Weights of a small transformer language model.
Size: 14 layers, width 128, 4 heads of 32, vocabulary 4096, 3.84M parameters.
Architecture: learned positions, no biases in attention or MLP.
Training: a variant of Muon for these matrices, 11705 steps.
Each number is 128 + 24 x the weight over its row's rms, rounded and kept within 0 to 255. Layers, rows and columns count from 0. The size above them is the row's rms in percent of the matrix's.

# layer 2 MLP up, 512x128, rms 0.249, rows 192-238, columns 96-127
size [102 107  96 101  99 110  92  81  97  89 106  91  95 111 110 103 107 110 115  96  95  86 100 101  86  89  81  95 113  97  93  80 105  80  87  96 120 101 105  92  81  98  85  91 106 126 119]
[[150 124 115  95 126 100 158 139 121  96 106  98 109 182 130 150  95 155 107 148 140 161 144 127 117 105 119 161 148 113 114 106]
 [127 126  94 116 127 109 105 144 128 119 133 111 172 156 146 148 128  82 117 101 115 114 113 124 134 106 128 148 127 141 107  97]
 [105 124  99  96 152 180 119 135 125 150 137 110 146  89 150 165 153 127 141 113 129 157 167 123 137  92 118  98 134 108 123 112]
 [129 126 126 117 119 119 120 134 110 142 108 121 159 142 160 154 113 139 124 120 159 140 116 131 131 165 106  86 140  90  56 141]
 [157 151 102 147 133 109 149 139 156 146 133 168 137 121 138 103 121 101 156 102 112 102  94 178 101 102 128 140 108 118 168 171]
 [ 93  99 114 134 151 139 153 123 122  79 128 129 123 138 149 124 114 156 114 123 125  85 180 130  97 158 153 126 102 123 128 141]
 [132 116 145 127 139 134 127  94  98 124 146 125 124 109 142 139 100 123 115 123 154 123 146 128 124 112  87 154  85 121 130 163]
 [131 126 100 135 108 112 135 113 110 117 104 146 126 104 170 149 199 137 127  99 117 155 151 146  85 164 133 127 139 160 148  90]
 [103 100 112 104 137 122  65 132 131  78 144  94 161 136 152 141 143 143 186 137 133 110  96 119 135 126 112 124 113 100 121 144]
 [175 206 127 128 134 107 164 116 132  94 108 135 139 116 116 148 134 127 130 114 128 136  86 110 117 140 121 126 113 125 128 143]
 [ 75  78  94 132 135 119 115 135 108 131  93 136 129 103 120 120 155 151 134 152  98 148 116 138 137  73 124 124 123 155 135 129]
 [143  97  88 153 122 166 126 155 173 163 138  73 120 146 167 141 145 147 136 117 138 118 130  92 141 203 124 112 160  96 199 148]
 [142 177 164 114 131 151 131 162 133  60 115 157 107 127 108 139 119 123 113 134 113 102 135  79 112 114 142 120 130 124 140 122]
 [ 97 123 118 125 128 177 112 128 125 100 123 111 122 145 182 131 136 117 117 150 101 144 145 134 139 111 118 128 159 108 121 139]
 [ 95 120 121 107 154 114 154 124 130  75 122 116 122 156 167 173 169 126 124 116 135 139 128 106  56 119 146 107 138 155 125 123]
 [137 132 121 146 122 130 121 123 112 154 123 130 162 107 120 153 114 113 135 118 138 123 110 132 160 144 144 147  91 144 101 118]
 [ 86 138  76 141 126 119 125 133 105 102 112 146 212 125 146 110 149 135 154 122 125 143 123 108  99 107 100 111 122 122 136 130]
 [ 90 138 148  92 125 196 146 125  99 111 138  97 118 120 108 134 119 134 146 103 153  89 128 126 165 112 133 119 105 137 119 107]
 [116 134 119 145 114 172  82 129 104 121 139 163 129 127 129  75 119 162 159 105 138 128 140 121 137 117 156  84 119 131 117 113]
 [141 154 155 154 131 107  76 143 130 136 136 141 165 145 128 130  97 160 138 152 128 102 129 121 147  94 136 131 169  95 143 137]
 [106 105 115 137 123 158 139 117 150 118 152 121 103 128 117 129 192 180 148 123 150 114 157 102 131 195 125 138 138 121 117 120]
 [132 169 138 138 106 164 139 126 130  80 151 129 122 160  90 130 131 149 145 128 130 121 137 101 122 141 106  90 131 135  99  77]
 [ 94 136 131 152 137 186 134  90 102 121 125 106 113 154 149 142 139 109 129 134 106 130 120  73 120 113 113 136 145 107 136 144]
 [134 146  92 163 136 122 149 111 148 132 112 148 149 100 106 121 127 130 180 149 161 127 114 121 103 143 134  94 168 153 149 145]
 [117 119 119 126 142 110 140 163 109  96 173 125 146 131 121 120  96 125 169 125 161 160 136 116 106 123 152 200 153 113 161  84]
 [139 124 160 106  90 139 123 136  67 129 165 178 138 170 112  91  97 102 143 129 101 125 113 119 175 118 158 101 125 153 135 140]
 [113  84  99  84 150 124 101 153 140  91 138 149 169 112 141 116 140 102 142  78 152 139  97 131 138 118 117 118  78 143 104 112]
 [160 174 143 120 106 128  97 108 177 121 131 137 171 148  86 160 109 138 144 142 105 126 154 128  77 133 139 148 136 149 111 142]
 [ 80 132 131  91 149 145 117 136 114 114 138 107 158 120 158 107 108 103 155  89  98 112  90  87  97 111 143 163 129 145 111 140]
 [103 109 149 150 147 147 116 150 108 113 104 140  99 133 145 139 133 114 109 114 108 129 106 124 158 130 135 101 170 109 120 155]
 [119 100 195  52 145 129 135 150 120 142 131 157 166 145 151 123 138  96 114 110  95 133 116 118 142 101 144 158 137 116  98 133]
 [162 131  89 142 125 137  84 103 159 150 132 156 151  85  97 110 162 143 162  89 120 110 135 109 128 140 124 123 137 126 104 138]
 [144 115 120 156 118 152 138  88 139 140 123 162 176 158 115 153 174 114 118 137  96 102 136 113 182 150 134 106 119 117 169  96]
 [145 138 167 145 137 110  93 125  83 107 175 147 131 168 146 132 153 134 141 119 106  77 118 102 129  89 129 133 126 147 124 132]
 [156 113 145 140 141 126 128 143 120 131 154 167 125 152 111 169 146 158 130 157 160 148 116  99 143 156 126 126 157 122 147  87]
 [108 127 166 126 143 117 141 152 116 126 114 102 110 120 163 151 109 143 126 140 125 111 132 130 151 118 139 122 141  95 122 139]
 [152 139 110  60 116 115 160 135 127 114 115 129 113 144 112 115  76 148 119 110 177 149 132 138 100  94 139 144 137 155 145 109]
 [121 167  91 135 145 118 127 140 131 118 136 130 137 162 130  94 119 103 129 118 172  86 160 111 108 135 142 165 125 165 119 115]
 [111 110 112 144 121 142 147 125 119  97 132 109 125 116  89 111 189 162 105 115  81 101 130 131 109 164 116 114 137  94 112 115]
 [206 129 125 110 152 116 125 111 115 127 182 161 148 136 149 146 132  86 152 136 104 126 114 155 135 114 142 184 143 104 136 124]
 [129 134 143 138 123  95  96 152 137 129  93 137 165 100 127 163  94 120 116  98 112  87 107 115 131 185 133 154 140 111 146 126]
 [116 128 123 142 120 131 143 125 118 141 129 123 117 111  99 126 174 139 107 112 150  96 137 129 129 121  94 145 104 111 153 155]
 [133 143 139 116 160 146 102 142 158 104 121 121 173 151 153 146 142 145 108 150 114 121 125 138 119 166 136 135  91 149 160 131]
 [124 110 167 122 135 101  75 157 133 108 137  84 106 126 160 134 159 139 124 114 135 138 158 135 166 145 117 114 190 153 140 145]
 [150 151 219 110 135 105 121 131 131 132 134 122 114 139 127 108 160 135 159 150 180 156 119 162 126 120  99 135 159 118 100 112]
 [132 135  90 104 173 105  49 127 105 121 128 137 130 114 142 125 103 136 159 124 103 164 122 108 121 101 132  91 124 149 134 136]
 [104  96 134 141  93 191 109 132  94 110 134 189 149  83 108 109 113  86 118 118  94  95 116 136 118 152 119 120 162 108 162  92]]
# layer 2 MLP down (transposed), 512x128, rms 0.191, rows 192-237, columns 96-127
size [ 98 122  73 111  75 122  78  71  99 104 124  62  89 105 107 109 110 101  99  93 100  74 106 108  81  78  70  77 106 108  87  83  77  93  73  96 108 104 117  94  68  91  81 126 109 124]
[[164 114  89 129 127 125 126 112 106 124 138 108  92 146 133 106 118 125 154 117  91  82 179 122 136 104 128 123 132 124 167 107]
 [ 95 109 119  87 139 146 117 137 119 105 115 149  67 137 126  91 144 132 129 117 130 149 159 118 109 149 123 117 131  95 141 133]
 [143 123  95 118 145 147  96 125 134 146 144 129 131 134 151 139 154 132 156 150 156 136 143 108 144 159 132 151 121 154  95 154]
 [156 121 145 207 151 124 109 133 147 169 120  82 126 143 129 146 139 129 142  98 120 138 114 140 103 109 135  74 116  95 110 134]
 [151 129 108 132 104  92 138 123 148 139 141 134  97 156 127 131 149 118  95 149 125 133 148 119 111 145 148 109 116 141 134 102]
 [126 103 109 107 170 122 141 142 149 141 135  96 118 125  89 163 114 130 123 171 158  90 108 150 142 171 141 105 139 123  67 114]
 [121 149 133 132 136  90 140 111 124 137 107  91 108 124 135 123 108  77 136 174 115 134 134 166 101 114 121 146 112 158 169  89]
 [135 121 152 133 109 107  98 143  76 111 125 137 154 137 129 144 142 144  97 112 144 107 125 112 127 113 127 143 158 139 158 125]
 [183 132 112 173 147 105 137 174 140 151 135 119 118  94 155 186 133  71 146 151 174 141 151 149 101 143 176 131 116 129 106 140]
 [145 146  62 142 153 167 134 126 180 141 164 165 138 160 166 143 112 100  90 117 107 119 111 129 115 135  94 162 113  87 106 138]
 [130  90 108 112 171 103 143 135 174  86 144 147 101 115 114  68 112 146 151 136 119 140  95 110 114 119 129  95 138 116 132 131]
 [122  86 113 117 145  92 102 158 126 133 136 123 116 133 130 141 134 141 150  96 174 149 153 116 137 123 131  96 148 166 159 142]
 [133 114 126 129  87 123 125 116 142  88 169 167  90 115 134 132 139 121 127 155 100  95 105  93 113 134 160 153 135 165 125  95]
 [144 126 132 103  92  81 128 123 161 109 124 134  93 143 147 132 114 145 119 140 157 172 174  83 107 111 151 125 129 102 104 104]
 [161 115 176 141 100  96 118 113 143 153 131 137 116 116 113 163 131  98 143 139  93 156 111 114 141 121 126 129 119  94 127 150]
 [121 124  95 169 118 154 161 168 119  96 116 102 125 149 141 104 125 155 137 148 124 160 143 141 115 179 154 161 102 117 138 119]
 [156 104 120 119 161  91 143 145 135 117 107 180 155 103 149 106  99 120 150  78 115 138 116 141 118  56 108 128 133 127 143 113]
 [133  76  98 131 101 123 174 121 155  94 112 115 138 116 127 171 145 193 131 141 142 111 123 138 153 104 153 118  72 150 100 123]
 [104 141  95 144 145  92 101 149  88  74 103 114 125 148 159 132 156 152 129 131 133 126 130 132 137 108 166  79 151 120 123 110]
 [150 125 156 186 131 110 118 105 159 123 139 168  72 117 121  90 118 113 118 112 125 131 115 113 129 142 128 126 126 157 120 145]
 [ 99 115 126 144 128  85  93 134 114 130 107 167 126 120  97 127 152 128 126  79 128 183 150 199 110 112 169 129 139 142 138 176]
 [147 115 123 120 128 146 103 125 112 148 119 144 153 125 154  90 130 122 140 134  84 101 160 162 134 126 127 128 139 164 191 128]
 [124 131 155 115 109 131 158 113 167 153 113 133  93 129 125 144 133 117 166 122 112 153 111 161 170  93 113 120  78 171 114  88]
 [103 137 129 128 137 137 158 123 180 149 163 111  90 117 121 110 164 138 155 142 127 100 106 124 151  82 151 161 151  91 100 141]
 [ 77 113 107 139 128 105 108 122 106 107 110 124  93 133 109 133  93 122 159 129 140 142 126 102 143 143 130 116 135 100 135 107]
 [156 178 137 123 145 147 104  71 122 146 122 127 167 131 152 150 106 143 198 126 122 117 143 115 119 161 134 139 114 118 123 102]
 [150  94 127 127 168 129 116 127 141 132  92 147 132 132 154 138  90 110 114 123 111 134 116 127 102 156 127  99 136 175  91 110]
 [116 123 112 159 126  80 107 130 165 126 133 126 103 144 114 108 148 125 118 136  73 142 131  97 139  64 142 129 163 131 119 164]
 [110 112 140 117 122  91 149 135 112  92  69 109 147 127 114 166  98 121 105 143 121 100 115 128 129  83 140 165 156 100 103  98]
 [126 147 133 141 101 124 116 114 123 166 155 105 171 128  67 150 118  94 143 168  93 155 151 119 141 116 167  99 175  87  86 125]
 [111 108 130 109 161 103 141 128 131 118 129 117 143 133 140 130 111 110 140  95 131 128 140 139 135 137 122 143 101  91 110 128]
 [125 139 123 136 152 144 121 133 156 152 122 112 126 131 129 138 148 100 144 159 140 143 153 108 114 102 146 177 139 144 126 149]
 [160 118 144 160 146 161 120 105 114 106  92 124 187 145 152 122 138 127 155 147 137 158  79 133 120  93 145 100 125 154 201 124]
 [128 147 160 125 132 132 126  93 106 136 151 118  93 106 104 152 126 135 137 180 141 161 137 135 133 122 126 164 116 105 125 122]
 [151 120 151  87 151 116 127 158 102 143 128 122 126 127 119 156 125 149  91 156 117 126 155 103 106 169 131  93 160 108  86 144]
 [123 127 157 139 118 143 172 124 109  91 145 144 129 139  94 129 159 164 113 122 101 139 127 137 100 153 146 147 108 130 158 118]
 [174 127  96 119 128  98 160 115  90 112 115 124  87 138 137 116  62 150  95 101 124 119 149 159 118 101 123 161 135 108 188 124]
 [124 137  94 135  69 109 132 141 137 135 177 118 157 176 137  89 128 125 132  82 114 118 147 121 113  91 111 133 114 185 142 128]
 [168 135 158 139 167 152  88  97 152 135 152 116 121 106 130 114 148 104 128 137 181 121 165 130 131 113 143 131  78  84 149 133]
 [111 168 124 117 129 160 143 108 152 121 143 138 110 171 114 136 135 136 133 114 112 113 125 131  80 157 131 128 106  88 138  75]
 [ 86 115 115 118 163 113 124 101 136 118 106 169 146 144  84 122 181 127 135 121 127 143 137 143 132  71 138 127 133 134 111 146]
 [166 121 103 140 127 164  99 138 129 182 166 149 131 140 113 118 167 138 121 143 138 113 156  87 146 145 100 122 131 104 156  98]
 [162 150 120 169 160 116 156 125 142 147 100 138 142  78 134 120 125 129 140 116  98 157 101 127 170 148 124 105 135 111 142 155]
 [135 123 127 113 131 127 113 112 125 119 152  84  92 122 161 154 149 136  84  41 114 127 138 129 151 168 138 106 117 127 141 159]
 [181 141 187 128 144 142 121 180  79 113 130 150 108 148 116 122 138 125 148 103 158  98 132 136  80 168 124 139 140 101 114 133]
 [101 104  95 112 128 126 113 104  76 124 138 140 111  90 116 159 131 168 208 139 139 149 148 130 133 102 152 128 132  95 104 211]]